Each number is 500 + 40 x the weight over its row's rms, rounded and kept within 0 to 999. Layers, rows and columns count from 0. Numbers have three digits each. The size before them is the row's rms in percent of the matrix's.

# layer 2 attention query, 640x640, rms 0.0286, rows 0-86, columns 400-479
108:518519513480521380539542456415549416457551467465498512458455435559487543531532472458536500472472521412532478476585481517440486431463558514416560552513509516447522528574432491473590524536526507486466526506519484526534448497469471516539533526
077:541521485526446541506559429519445423505486505525470481481516471469421469400544554580509425501491485575475506507459557417533462552525505450524464503402524492483468460523479455498549538486535508496482449500516470455459500511550465483555460461
094:555529496520450436557538393437495436520529508442521542468483446556498535498525472408537542463457524453558431538506489553463498476522495484483525531492545510463449536565473469506535572516470568502428482558547484526492432557464429524501549467
087:527474579519524597432494490571473502553484490447442484515490530480523439391490510544421478459492488594486493469442552498542514569475515443500466487435518501551511458524477520471492544499512496500517459482486567476483481550477489452533450464
082:528502535503418521518463442452442432453478499541457499464513431536496447463506501523469530510518437534488533519468544464494479491419466501551469558420538495469430441563487518447557570537566509491522465574459468431510493517489473532545486519
094:462450549451538553453529556562461580500469543490439507447506506481484481485472549575465453556463454586445491467440502452544503561530512534519463441481514444532568505459488494501442490449521479484545489511447545455503575497560554541532526453
082:546458467521551512475457583468479565496535516530444561564467507448501565572485528453548507573508531411459494511526467489507553487487508404477530453563445499386534536494483504490530488609518491526520493548522564579490593478455508471512544471
094:448544488511539428451503502419495449476496507489512534454491460497460508555529502450535449518508542455571532517580528528485541463564542574490581536533505519452476520583539546494511525519502606487467582439522475551472446546511537492525551520
088:500463536466525592474451490592476489489464462497435459483500519457528477493428516521480521523529519550428547451487525485522495560541487417505531461457474521496494505457497558515456453556492448464548446554429520423426505543460479564497485434
080:518489480485548468493497561468506511560512483484504446508579599436515516553480457492511483411562643490507508470495496563489515515546533580455566496597513494526553464453519531473459518474453498451524520400467457550476544416510535482439473535
086:530507513562505444557536557514558475522587519500498560523495475458496514569510466486477475461500552434505487490552461476480535435506508527478486442543443504500553498521484445430535498512461488466519513467572552584526530447531596443486532551
088:548533515505491439512482449476537485425458480519533508526491508567497507544500433493515524439589525489587433478450526494480512460513515495473461483477533572457474503520507536505512527513471536487470456463473464478526436524526415521496539543
099:553435506502479400554554471544412448471559577469504536378578447516500533491477496463479465542517476471550441478508537535514503489472485549508518499524466471465440439434477478542520584519446464530512450558501503470558413531416388522501525579
091:520430485460536578494452513511501525513453563508479494533522473474567486411510464533490490541433480548408521516449521460482457606448495466522459540435480473524516475446515493457509553529467474522603501502480502532562479405536418560480460369
089:465472506482519486452596556507528430485582467472458536452451526521485523518500503481501510502530513506510511494457586534456459464507493467482544462514488506558508566469487486514574483475427497534531529539540512518502519539460538507549467510
100:420485475436543524398468557550516509512479504504548461504516476555473442545571465521532485556540455463518508460493401454450524531533439481527408484519513499539506572579522454519523433546498441518529544517541504471533470531514486537490523534
100:527509537514481486558557543474447501510516540555532557503452413508499503488480497473553571490484466449520517525534471542560592501489547469581485451526529518507554517467553435539502515469422568516457478568415474550529490525557505466457460494
101:468468543513449510513483581496504502465466480427491526404510482486502498496460479449501521489480490490501523508470506532494461521516525557517571438581525483488482451507483475525516482443538462537483522487450508538536485584510507518561530490
100:528483481489482488506501535435497548501421527563518455502508552475529461468425447521498568469505524529438490462471413572504456537491491464552497580470538464524526489450508496477535456570596514455463569479510476488443465455591573438481562488
104:564525474509523469493557470423487436401474580582507571455475496529484547460512466455496562543542517398507541546479557485465492463582527547527479415534540501491579468500487474529531505477441467544516548484451479529477435545425407494476484499
096:493483470548496486485460434467504472512493467538526467537559543494457494471576494565498509463498447522483489535493512529475535573492487416553435542415490488421440464470561531574569500518494506527442462482512472477424527530435497501565543544
104:458514541473502465453475514451515487531532490515458569492527466447476557511483542542518432546458515512473496493529478480531545542515513442452543415580442517535490476469528504563503523548536467494531480476539497505455457480457429430509413514
103:470485542536475458494487475536526514526504495530476502455515440489495490488486543494504498447408518467528502510554545437456508530489489462450461590439500487408507601456472443563494498503534561520508438486494474495538429553487544491508506471
104:488563562468551534460569508542485470501533560519424562416502526483458574468500544519505410555512489465495464532499485448536546485449494455515523509505491498549545566526537571503504438455457545531543461479498451455482492513503505440524485514
101:608471418551539462441488526510470443496545566477449434558533528473480511500606472469516447451447535494483436463434537459475519485502498498457475514468524591436422596492477480450518479532477454449476558552486431506453455498446478488459483428
101:502447495528493507521503497417493468483459488526516461490544501489510535557477507525567503402547482420537507479497484547514463515525445525497480501534480530533525419591505485555531522517570557454432500463519477502441470523489578464553577543
105:495456534489503553441545475551486465511484530444437488528543529517475463457489541545512446491511494469456508541453532568464488546442564541563538512461535486444475472445441462489513498488520512544550469469446501515483472456516456525462530516
095:502592508558559479420569529483461450539502482520451516507516494461516492589563446491490449447532476451515505490457511524412554427480512487512466519532527497480433594502456507478468461487532564503524416470490574489483480529457535440530496500
105:538512550490518490498469540532457467567414546535476468523433514467543441552501450502526545545498550559533457478473597482567497550508480542519527547510485515479524491470548530515533479448451476473470447451476499516482440467541413538514542496
107:512523533521539449537472521482454506538471446565513550436526474494496490478515495533517546441396502460587541504531492501519549515557466520545458523424552567485487530509530522378504478466552433522428456504459547491525497584495572458523547492
109:512522459480475536480438569601498485546550519502470548501486454532476505499476497522509517514501486432463489491556410587490492514457550460512482462542416530502418494446490524523490494471535508547499428506493513563522529574510481490476461523
103:475453516530491477499507504477428477457502530454407574470527499479497491545541475511481555466508543525496438521556497420527545515486489533498616510463530549390498548506470536514472407424581572526456532542493521542517447599408520496469596476
106:538460441458515432451516512492551478531571554546480556498523519500513545538469481521490532448456501562466489524520408578498464463442528547520539551527539515565534450493452457471487585455482514448512494479514502408534540523495471550412477485
103:544478535513472479520549519445510496580502471479450537504453441524514517495452535388440492457454531523516530491522500522540525493458445611460506499591570459490514528428384495469532501492578528461463521462555561467498535420510494419533532470
107:517516545505447452529547554403514471502540560497464597511556442539546539577507449478481474524488478580482518479533459533501489488484533409561531547502522510511463485540505476536548486536487546512414521504531539487511483531491436458431521459
103:449438417498511449477477504550523507513596544452484467555559510427514505528534537460580513510530478530440538522447495468499514491480483565509568489480508466553481490501517540463456544522491488466501498481501463516544450464496450520545474520
095:461454437471523462545494535501527525482558594509505502526458530486496513564487523512498503587573501529524481448490462410505544484474508483521484483512437525504510522486445520536535497484425516476565481517512552527531449460515519568455528498
101:438527468537578510505431517507532542512493467472463443464510502536537476505465516470548660547533441525536460483481555477497525543583502495534533503434467480576482582508523548491493486476497474502498476499541477535432402489565500549491547578
111:519474498447498454467473484469499504466584503538499478397509451514484521493507498427485532544504526418517459542563460434514515457475444473467474511616508504458595478459460521488516584546492543498463527468520459486538478424508425505482479418
108:576496491458394474536573427606497497503424525539576494478522487515479549511524473545477625483504533450556536547462527530520524527511577496537470461544436517532537485509494528460508524475532473521501500556474481522484481557527435555483489469
099:433512499467514548490440462527551514426497511509504574465476516465512554538520563519474512415537494432559433516549473510515512485451518450596530544467444465475505490541565480427454502448464556467459495546483482485539508484459557427560505530
105:443483497566500514478505447530452528543512444532479468429550502408435476443561521549461408465487472517493557473536556462531485494532496531515538501512449497493427429461496505563479525480505524511537518550523552579439649516440596491512542554
098:465503584460514481556560559496531555519474480420518478474502485491476566493513490558463490524518513496473509450512505441508575525615497497441568390530538541441497500522467513492532462474481455528573496476440501522488495498534423537567479443
094:516485481525485473455435512498557398499464522544520481606525472479546498591528432485490462489557535511468462510463425505508551449437499456545588531460486467531485496508462526490504425515484457456512528510535464491547504421477461537486486497
105:546474478447481571551474567486561499541495454461564499516537494494442519461486490454502541571507495525428555546490439525495524501523484428473451544495598541533397503518495467454522430547541476491498441549556577547513576447600558519444510428
098:560524496463515398545494570543473446501434553503487529451475534499489529490534511458473503488510433492524569494519499548525516566456581484536502527590511481504485556496521461557493527460444520469534486531518451430516392401481569620458514543
102:531522479494438476561535518536523571512428462480416477451508579520488458504596517515507505500464544448476501529467611504464493490521477475486500506461526487481469491452488514441472495470590481530507458540491489530452494487474553505476462535
110:515433494458547592489482535436487526423542496497514495521538416529503502479490497556451497514520445478488541492423517467447530552507448417465423452435478469555553518552532423493485526455515419463561460511498502550577528445516532570466480471
104:535458476502550491586478465496479537443590525529515456594514502516561446499512533449504482471468477489504425503489517559525461566491561540538495548531464523487518501504557502452489462487486610457494566466534457550502493496472502511471561551
109:452468496510494499485538496504536514539539425486471534484540494460494529527427514543490431493537470470453480460464467470451470568480435459489505543461469510495543438444487477472438545476505490519446509472578476543470485557434540562494535542
094:555478508493533530477463476547473505513460463533443579505476477471523513478424473505441540417457502542517484537395527523479504494486478582493404498405506511485542496563457467404479551491454435541464404519483523490550499529570511479538511459
111:548584498524528480493490499475522493501509494481429484457466395420502467466482503545533431471431476509490474525499532453465517506490460529574510471485522535439416501535518464530495499439512493531511508545518520443540538448459486506530400454
107:492488549526497475497516471482422532527582519509530482515492542537528466544506550446457483467468524436544554550434507501510462549497494601509529527555436440549568387519520484487500591538468490527576508514489454598545519553512548534511474567
106:551485451477471502556462566485557516602496502534500498557575505545506462482461502500434524464495494405499475504560470517505459450486485477545475502490554458434489508529409555468528520498461567482526472527499491444506571581485552499550482418
107:500540562528466542540523447519568493531495502472491521506449477567511534534469495488426528510512557482583498466459579550544532484458508530416506539585433511480607429541478452510448460549466515480384475514499489514469397509436440502553535606
102:555442414473495539468502471558508513477454499518493480463437484504502440479459453482498468471429563496514428480453504484551600572463533453469500532443535420432510500534475539480433471510453496432445487444497477497518467491461500586465532477
103:527430487540565518540392448464500524473524521527423506595494398530496498448507501543520484497442539407478461494498483526506457513490563458515421605436489473534479423597471491484525502463482507492530582501587478545505508587485437494438533498
110:472503492486479590567549539525503499551487553460499483551484511526485519541404535475467505464486477556484522518442488515532499450481443502432472522500511505531481541470500518448421480453460454476433435479452531427530475494533591451498496526
100:499448449411465480489504531484570518542535533440479498492525523478427525473519533511448470479397458504544505489488555463516486541464464500524545497568476459537569463499485457489475576490414473562489511513513517513496474543470445480500483592
109:397502455427523426515558501499463430508521490456484500465563444488489497470476488496507497484448511470546521488483433466526465543491563540551493534514492540543507460532498491528539495503498478533520502496543534545575513506549458469553479506
107:447460554506554448489473479433475463469522564475502531481479479489451465541469547528506536530526568438563458551500458474589484574514486414495507479458478512422478418561562539502499528477522496444534552375518533517422454544538502452523539483
109:529400538508455513532465476551479483462553468556462536480495521513466478428554502459591520567520491451493579531500535514510439494585537557521497471492535487462449480497430477503499458463574512506451543512514510540521549478443484460471524472
108:533523438518485499568521548509508487506488449475458525481529469510478482463489457432549475480507547532489502550482482482529500469502444608490500519495547559513502457470541434445564487479512473480518436498466426542467567459524454466512465500
110:523458511466436459452472486509516527546503462487492485456473418577547490526463534517467467516551479495417531460432548471521523538539489481551484542537504453533489508641491523490507471488431528541531481448491548542504518509498472558469551485
106:428458489527517497515552484583490428572501433474378501515554487547457505509535533497494481456472516422491475457501503483476499491529475494555524506513534505509488532498493554474489469413557491496546559493450512510487514516484424402514477529
107:521490529508578523562499580526451497497581568472515481481497423455509473441440453513503567467441533544460487527477575504533555524502488498507462508496451511463406437490456500468454610415503514513449476509509486504536480485474450467574499548
099:539490479537421540480531512542468443511479517478482510536528480455463525500458522460501471501506430530493470516496482517495531485506536498480515466528572452509531559499482524470467488504442438473480509464541538541469515468465418533539490558
103:442467518472468507456495493489499518523487523482511519454534509539481495571502614556468549524510511498551520486497455527531505607463542535487479541524474534506532480547580492539523464473501477487476498429544494515490500605505460503571559488
102:533456559489462527522552542560438408505475489472502438574470508488556419506472582545445534468510498524487525505527511489489446538499470492478500440478479422564493578484435526449467573456555509528487521470474520511549531518527480491501464444
103:505365458504419438487498504544453540452511585514576514532502565497490520446539522517526477508554437488523489481460484553482483496537543470545461556450475470602505533534500495436463501509463600506518489512592489590548539507416479548510515461
102:555569505445452521559447497550441510467441509532512507510568425534547541485524441571582486481550589465454492477417616620584474508555443455438514502501472600499449482530503534538511493559534494541494496471427574426497518501511566462518476496
104:569532490475507526545478483501607513484443524523503443540490553517560492545472454478521539548484382557526522510517522503544511525578475412502429436490477529534468490550469563513569401565499467483434531527465554583550433466549503552434516574
107:442485547474519532503487450434488539471441522510527491418482539558517465500486503551458523502446482408514441494541620507488492606451525426465469536492517528477534469478531548554555548442434480473418460454438467511514475568468418504587485491
099:456522481483462542520428529532528545500567503559432482517495493525557436512506453519478462592465616483459420540539488478484481450382500518536527519463480503575497554450483440464454558433564567531474449523591451526501503493517523512535473486
110:531447535495485440498470479505494454471536552470546545422498536481487501548443481512524474518514509468513507487500570498514518523465517480488518581549560495508602445429480471473528519544518498514406498475582529498432430513493377534523519541
108:416556484482579544519479462481465492492514477484443521508502474554458489562501478507507468489501581448546502483514543498547495501484532557518506440476465559497556514459501453463514485463411460436516481464483499532557537562485522475503469466
130:485565539452480470503520530480544491487502476607553522501473505543487554534512362429510457504477518442511539516530504541530479471425460414463560454492507507489492548522500464487492514509492496406502465462558495533478456544529478538510506501
070:513418480484453580437428512575484537503525541553478521516480484536548452446518524458532462504530413506487473464501466488495437511495447468508520528468517553543421505511420459483496508521486547503509470450492465478508507452482453558509511461
109:432434492473524514468527533485494490517503503480540559486431496461505514587477485476507582545527468546526495498549533531502527513478482395456504446567485482526514474486484554554472538580488462527496474526578492512449417505496468521554540521
098:540517499433521454511480507598502493518481526614539506506472526507551435487481436482549496440500530521491480542482451571532407532478486527473462466452474495513467576509553432448498516491500425448594484452521514553506478543507558492505547516
111:434491528439535499496556495510530518569474486521533484496537484530532503454519507503509448506510448520445494481585542474491492513486507440523548478525519501552515457454518518486478513535530483447551568463481539524462490451483528532511415426
107:495513463493521497505475512481548478514532446555419540521526487541482548479497451496495419457480460536471567511488495477512443497471469519528470505498491544520423501451523527468523519537473478484527503456427522489462515448486453449506500481
089:492495547470555500526505461564486412513538428497535497495524470568466454459486429500461507521485542438548552546485462517473466574469520513466581480475483485535533540500520495478434501464496491542505499436501537607540428613513496545507505530
101:536412512480515544506496493558458476521517530427432543492481460468506440513497559464517534482547513499508474459461473484459551466552474533495559475548596443505550492480488409496495487531477521548498488506435453531498572495522472478459430514
107:421464476480418455483424530509451497519486498517525463476493532435508398534500477570462541570436544520454518460452504469484462482493451496562526555476492479423561534507530506557518526467503508486518505556507541491489562442472475484478533545
105:518531472548504448502510551521569565477429448492456523508505412493486511474481471496461523431489543470436484450478484506475538473489448425542446526526532537534504474460433484573501459460493501455559542488474481474488529465535467532529540477
108:460556477534528403457465531467473508550482453478462492518483541531467540515537544428480584488447476485510517497557518514514555498509619474521556475554480534499489409465464536559539445462479505463557527446487482461484518536449444468515539505
# layer 2 attention key, 640x640, rms 0.0285, rows 0-85, columns 400-479
097:445510505502469439510459471420557577559478510526517510530463543427433520539533462431440440496543424484490509423540502509469475449445516497545544457594474555523623557487521535499489494507487562431513438544480517504505557525540496541532535497
083:550533516453455446556493505458568511485564417527532520442534512494514453534482444484553540538477504488490479478558499549482467435467504503568515543481512559460523520458462447501570536407471534500504536462568570573589487487535508488507546470
089:499523556451537436457477475448556511450559498555532440486462533547468593555466431467461467521539491492503465439528534554489451544443487447518615436555485520511547541498552516530513467514480512423467462420553536503518556485513548485485526493
087:506496527423463500537517534500486460477543472432452511488529493565574495557499498497553534468481522520472451572522492522499516511555432499517505557528508574524456500612462448492487468514463573549446468454558445397487436543562618471504482508
085:497500490451499418486488523485603476548478429495496517467540516556486540489494488589539511475522473457551480511581477536487457447512500459489583526589441552479465532496453443398531459512473489490434522449520517514411469498521496431471450430
085:498447486601531532497572517495433457497483486469407554464568446582538463446486535540508549513454535537512502622436543440509540483547474495520420579484446505480494442496444513468525476508498521569521517540498468550483494504445568483575473494
080:497417536536473502568489505533477537516495553473502483535498538481546540469542559540465491500460473570460513457461504456502500492474524412453449436500581500582554517397498492483492550523509497512537450561400506513523519503570506492524473476
090:469493541441453419539420542443505559537534490592551435523466554463471463503491467390388528597496412482493463475495487541497488533481463494514525451531516468503555596401555532483485507518443518458471463486541503504517525459533487514502516508
085:464479505522548504569566492528431477499472480501436561572488428527528517433515566538512542496494501585453472464445570454521519516485488484458432574488468503563442465452462484489512516432550506565488598502480410486466485497492459416568534526
078:455462425509548532564499495568490496497510522434478586534503545547512524484502491468533494595457434493496491494456517481486505506471540544566506433462533511458524477461561532520504522569542471502466476490451472514416588507477535485573507496
098:447483578500399481509496480468497554534522524539553483529497505472516481555569505425478512501500446529461475432508395467502482500492548499515558502495522457406537548526530498490475516488496511511512482544414482502567537470502500528486505496
080:513505516466482552462534482470626538478521541586539543499442561514451526557507427514441455446470418526483469441584470495552532491463449468500605458529488466525494527520572474468511525506461500433429496493496547509458489475500529473514497489
095:479536504476531547497485534586566453435520433526512519467510501580501428519507508523557527438523515485554518489611584529519495517470495500526572458547483541538435577536509482479533483514511507468443570393565473529487510537533548525484514525
094:516429500513485513514448511485496436525542543442455547429521511568510564467588521488446557581534536481489483576474598463485561480493510509511453469527441489495505454458479492577546547502524546552501545529563512449537507423424538403493578452
102:487490538480431538494446522480528609533481498494558433499464544544531506501536500518553536472496469565528494480520493543554533506464541459496544504433575482512491543463548575565455520516475564532479431554429552493519570508468568498496501560
090:488512490427508485464513454435534531480531504530550477525462549426460483495432498501512481473513440476573477462510483538581524522513470504485415490585444492438516516477539565484450512518504484449490484531488445544462504499505514547488497462
101:502466511571453491464515495551504516508475456495480461525533461460532529508483520509485489476548442520469476529520468450527490495413484462477450519537489524494496504539504445490494554500498547499495483498459520534601454450508476525504513467
103:437477529466573541606448420530455538493502432483514522504545560539540452427523536484452493539538531494480513533482522504495546517435515498549531489476502505484524555467510524552551514537500525483503466460509502431496462534482514518505487404
103:476478473524534480481482478500480451498534527501493487516550568473523525565454499520451378465503551484539470532515472505531489493457525486457501554480529479529504545460506472562505492448468550511564539595469565432525590469550508539488465442
105:488494519508434568483481542501505534491468487468424497460494504515517451467463481521514495556500521507496430563527526513484506568493475513539570467545547486493532535454507528545472472494480538489498475454546440497515526467482535484488560577
103:534511532440544531465578511570520574494491491515491389507494477444537466500525500509527477468542557476479437548508494581576403499474492487517538505493490507459417429461506500450521496487485552521473561460532496439460499564559429554499461523
096:439544512517502458541449535442453488512521504503445485480492520585532523459525512466475564547492472440384523505488528462509538499497436463500464521417516425502484472494527493513419478515467521480476519535498488460505557537542504505434546509
101:502541483449499614451493496411590530517498499509496496400548507489491472473482528518472556490492515455360459503500522453531440495517558467531512520467526428560444485531575545542536462529508520491482565453477498551486491490476423504455506486
107:435516490508501510510534524523479560471459488527530408626474521499533487510533507461499478448488448457563500493436569435558549572481419471486443480426572505477474498384508505555483454590519526477492501493511518404485490527495539525543502532
104:530480453544503470497462489457483547513521543509494484550525560402487501446443492502504455445501454440452441478456445482586545454492516513485450497523421510537557511442519511512519563470389521478473453545479568511537570492556531535495545529
100:521474553453551456448538511467587502458482548521523492484539489482510514473527515494469483545523544418484488525495436545498437570563579437486591489510523485481440568500540486453511520486526469472428554463550497474542475516440419493497527435
089:467486490572513535550527459434452547441557490513489569495461484479543465530440554518546530492545467502444508591493557468486442480529488607460509568512567530489487493541539484542631489504534490481501585538527441498561451413548530421533471521
113:469572473524444505489496458502487542423430508483552485546468478462457501503498482501490410480481403475498551442478518548458442456506453528517503499535434562441531567413461580465463551507544469402502485473523482528488489536452500495479494466
104:495473438521487547561526451562535488535540523548511481544484493485523519512487478528480445495470476565517500510512482551532574480430537480474512525510440511464424463494480475546559532445504427511530508527499476500483469493478433479522562488
108:508523522528544496512506535564489429412480555485498446498467561398550504517518519510432487499502497500501408489464500456481510523490476469453549515545476491528548494542466578439505463517466523522524529532486476556509535537568449528508511488
106:477525473525553541491523462520439540504451438478438479472514538512518498481564480458461482542529541571525539517437620503481561508450517575470491483524502549548501497498523518573574506531462455511443471524516526527493485433525474469578544485
103:561513515560483508478487515578441474516505445523442546413494545522548476479515490481488478553474486463522514489463500480505520462474519536585566503460424543568484570530521454547437551512552556492480488485419487490518410556500403524460513523
105:472426479464424554477408498514520481545484592490550452472513492510486505501504476475478531529539454465475384537512473480419549490502444470546516473582508532411504529470480428522519475512503474550528499513531446494470386486533579531543515497
104:537463493542461547571491483552553480447580511506525484489503406548538475516521467432500453587497598478421481472503423553481520514570517497431511493489572527513463506469495485515495491466487454497492474517495506525500466460563501489517545486
107:474485551518459445531520483523445490506441553503534431476480489496572380473571489478539475486524491508573436484480589568433456487485475489605469525500469510524483553482495524510556441469560496453447414530460490496568488524485488533436517472
107:482464479490546479516542496520486389460487557530467464503592462469485525507504483477545444533508500499492540511457525490567524478597533540512539515536440442510494461502434532576459525499479480537480510562569553540453553448499459453539513464
100:488464404468449500481479501503552490507503560514493489480529484476444507500498465511489466494440433553536539505489556495508574458546504512477485532515471462603506473490486567483521533564528535518513539483439478526471467494560476452503489473
093:579542492536501502497565563565467548556500544508470515505482515469526540444413497520468500474527452508491444420492503441539498471521499443462402528488517509474531470539540490478472550484499518458510532516429554575423505448552457450499478513
107:403500506473522482466606524412565388494484499491476505498515462534447509468543508501482561472467522507497446480507526503467518529523595468474541458562516477565511477464454481456531425493433498483459404515471470595545484502512496507541531422
114:481511461556462506499380504533535522511455447469518500511456517521550532466456520469525444536539417576514505537526501484514469520531570392441439532492449615481545571541442528480480479496436564544534465548487494426588499515485479443501531420
098:464544529513485412482522600493511521579499483454515456486493470563537470532488489520470562486548512488509456468555518528482502531490468419526533432453512490491455469487489475445495483509590524513444460493521457520526503590492438529474434576
102:568505476479458509478469421476452516522552442511435504492497482503528510568531494554513510499478533501513501565565535474506473475518505479525474469444533541577579419449479601409559533538619498526446444405513450519483464620450463479474387500
103:477539462509505544536431494552528509498515521553487589417484499505479530467483536533491490473499498414551517550482452529423509548478522564541557469480529376531520532449515498523535501532485498443456459457485519517498527539536499453510487416
091:528503510537501472521404557534557515489529550468545506555481523472454446531503482462517501450428471534579536417561445492498521494500489440432470503545396455494462548467476536501520486549522548490432560492543537503511462453475549491494530480
103:498520504432535539518582494472482514475542427508516488510536490529500578456591486460476572571520472427554516533466552444487471477468542554502514442548460474469498516512553559477488544538521484459507555412449534444459500484435481490502466546
097:409486503470577524373475523549553501530536512510546404504536520421477570547507440462481496525573394474465480461471527560463498526475455409468508528461433455488502475520488559552462543544533492455496485561510568545438492522512466559491476558
103:494484542567496414442479557461438472492503473497570504456491550501536537481500532543518554502533526510519394497436525524513499477548484529550534501535522449472512530496557534535523546568541463484494523482551517470512516475519513454438389429
111:528432490521489557543482544444500551601527512498502505517449486527508478523499551541453526474513432527571502502470465498506483449500461471512426509444471469541431452517481554508495552493402545465496433549464493433510468428492447428506495458
104:540480471482490457448485494525519505540490499449438455467516539487492500564481481525491474488521464489528479559473568445559467519544519486518499430481540550523514434473525538506441500482541504469420462530508494394513539530555478549431535497
106:465548564472494484551420469529458473504432539546527546531511451537498504420575552485485516486448506494502488516552443475517448533531477455481456494489409456489550508448463513554503510463566455497546561470579408510485501492433530435563493468
101:426565518532504501568417462575523518501558545474452518476513486547540500504515577527492481506500494532443526527451389426526514490487501593562464541517515482506533502508408469469504493462465574485567456470555445451503547520519471455503516473
100:489501485490469455471434521494498558490494508479512494572544542541514486548537516549512530429517547446445519506522431512505439496504534498495492491458547445587482553523502534443513490460506518529513511450548512507553580459484496547445502487
107:386435467548536488473488516474516422399493447483579484424494532512521474502582521515503539462523442498496545476462472544520553534544486486550512472434540505529560439534439477481547466525513458499536471533507468485499490585517469543473513509
105:486525514500448451578437443486470518496372527503493484497465487475514552573503510513542522452470531568432442502490596450431477501561491508497484526500581465428569504477455447486493535554494488554456527541449551524551540555563582514519473521
113:472492544491479515505486458465497577501524503514514546431493497516476550559549447455490436587441495524544542530562587459535491471462490391517544503483529523445456521528472530416415491508493525511475542476484557438492483442459491477494545494
097:553496549486491479439461571398549465506499465469445438543438530512504482545463500502518492483429521516519421544474556423547472452447454453576458561502510446561464434431464460563544457542512496577536506436510507448469486488404549470519528439
100:495495467483446529598500484508500556536506454472462498527523463416520480451493466506427522569563467537538590468453554451486589462540535569515506461532505500535478395506472443459497535510546448505460526552489517419493490459441505477526547487
110:503523513490437469586512534602455420498537443455416560505469516495538482478466521455522504468535550509581540487513459485432499466499507491456529443497466507432549546485497518483463477556535489532485491512512591493509508441504531495491540542
104:483489506486522449465497463523518450476560555503507578439506517545479585517444513552546567426553442512481543578504462555443419520569456558522516487471482451579490526505502492453473539535459519456592525531445489462438494526548489460527461518
105:467459568493499543513530561579459511531591566514506507477490519485467518528564531402489497491513490477531525522519508504515514507456475551449491532590467489418485444501495448481540504555397545468444416568490482475549523497460546472486507422
105:526473524470488487513433556480486403528478568487532525506525487526478487452491534499432541476542522490508458376555504446524464544544551539478475466529461507520521485540519462514488498500488503480511463564521497531514508553537526482494502536
107:499522472512487439455522497491411545600494491482425428534433537473511468516439555598513485540503455499525579545474450519420463421501494560508521515545488500566493498441456540462593488538506453546559462537528428419496540532503391509492492532
102:542511425513520507519455530434482485514506471550447537480527537530459516466523543520480537533522553453548516599579496529480520502459489561480483469513484445492374502554518491488495525524497495543522497465440494524544501460487486528502469495
112:459507501473543515439517537549523461521416506484524494510517491445547561464491464515542477596448474630568517458442551450496549514525505455521501509515510516478462489454521508485570449569453526489464555507511471531539428483422476438541515539
103:506432534545449496564493472515468425477390449414495550455539482480527539527463556528484512462543471505562546458492532524487399524522552534467583480567480533518510459475521547448427497465468445485483462495522467502429496504441547437494471485
105:536453450438490467512373483419506517477549502539411552480454495477515511529497499551527500507462428485473480448541493479419356491422417524550499554528458511520496487478519437553542514508545459505461518503530515427536481411427504482538435489
113:492519481473522515536500502553513511547524494576529512495527467456493511411442516540509498476526576505488519526477470561496508536525509499461476534480528484574538551497502590443447533542519470514534447478520450447454493510549552426537521420
090:412523530494483502504562407536474399420588446443591489454525515499474586493481558513415506479442436492511490473523459476479513567605470554468594497443525459489558503583534480503493552478537448547502447533559439518514523486555567523439484553
085:476511551480506495460517511448480478478518427477482510432529499529452528502442543483511530532499483426520544459490466498459475535582541496477524477508459430551522425578537480515498512536442531497466537533529520538486510493477523448556482483
119:511546497519579528477531529497568468537472536539536551451500538458444526551451384454440455462524434548409508486518542521482483459425428456490468522483480529454528537461492562456426491455511519406455422510543537478484506448519521562444542526
119:478482487433517589508479531513549487543484516532514425518510538457488541513429451503478458548492484412516466449494460499575485498461468458585557521596425463458510561517520526525592466559534506476536543477479494481509448468504443508597473447
084:562492463541567439441485552601535540506447511497511466584541581481534481520470411518564430542465522536516448557453452476557494434508557521512463514510566528492436523504469458499474432509478520499478508504462545484457468451541522546506536518
098:479534479568456452478519512449559464491494491472481426466480434466564468486498444529496513502572482511483506542499487543551503502526507472575472587465498559457537481413485443540615483494449529606497534482504531500554529510546504425547472499
106:544539504491508487509562519447434528520495511506424560484535478515555508481491564488530546544512513479472464514553413454477537481529545557595496514541461520530516444516474531519544490541460471565495497488428487579534518550439522503459451445
109:416527482560502494501454477477470447490543482514559507506546476463549467503427524491450559526513535576479455478493487474503493528538498569461584548457479446531512498440448489511479487508460557516514530560512574458509524495560493526528495479
103:504504524512391478603447434532473501502487481487450566484486466520476530490501487569478515526510529530575513503542433485493444439422463524478469441506505517502463483466459527489530577552403503560459453556492441477509475533490524477541477562
069:521419499523527552486464595505538516516478578467423507499560480500479423464537414563513546479446515553413498517491455442502496458488512503519390497472521486513393489483540478521478457482460458539514512535482443473536453503514494547469435516
157:514485435563511550485483462515460498482480473413455534506520459467589454441493577561530562490537491577487470530471470431534529496552545566525435519514550524536489470482444483541520564515477445631496483513505448459520530543451471443475478507
094:504499460504523459488527536440553450507471451481481465477504538521449555516543466530492516478417446582504499514560550525465507456501536471570480514539517561477521441504510492539539572495518523519531550533529457474549504461448516509539575466
103:502489486559486536529487450543494424494495502406457573487531496432584453495506505533570479517539524525483490499502530420544452543535489575427519549480498504495486515472437521485589529499500501525538525525454429502472487504489578462545425476
110:515538554528517497503494423489451487506488536454540433537524534432555417527521502524500429433491461508586477473489582568550481534524536454481474453496533506467551574469432530499457562452497407516489563555492418453497466520461482524481504479
108:521548533450503532476436496482438543521539514469460467531542504483496456494459558574451512479503551443587472496534488484492406511533446426503452521529507499481461559441533449456521412453482502553570530534520492426572515529506523557465528441
119:597513562507487521534522451576405500454494456397462461511498464458560511467485557544529505509470505480455456508473527456505536494505543557499443553496546561511486461517527520516445475539461505587513537586501491433545545484522548490545478553
080:462506529495403485556573468503500530570465509517563476464478493557419576538504584531443554454441469420499515508571475471534524496493470467456521435460523509501490512483519534424439586513509507459504506528440452480435486538494459501530554471
111:511486461542476479499540520460448462572482510496485454531508499440581504515454518511498593508528505527493475521517551560518410553502507524510525616547515439445538530487508452441496447466467452514496558577479492472466477468509552515437533450
108:557532526452492579513497480472585473493494516508511565500515463522487504495490517481556491405475519431470524533490550476573515538444520487494570530566547549517443548394474464490489449479460475479466558431450568523446469501429497493536449436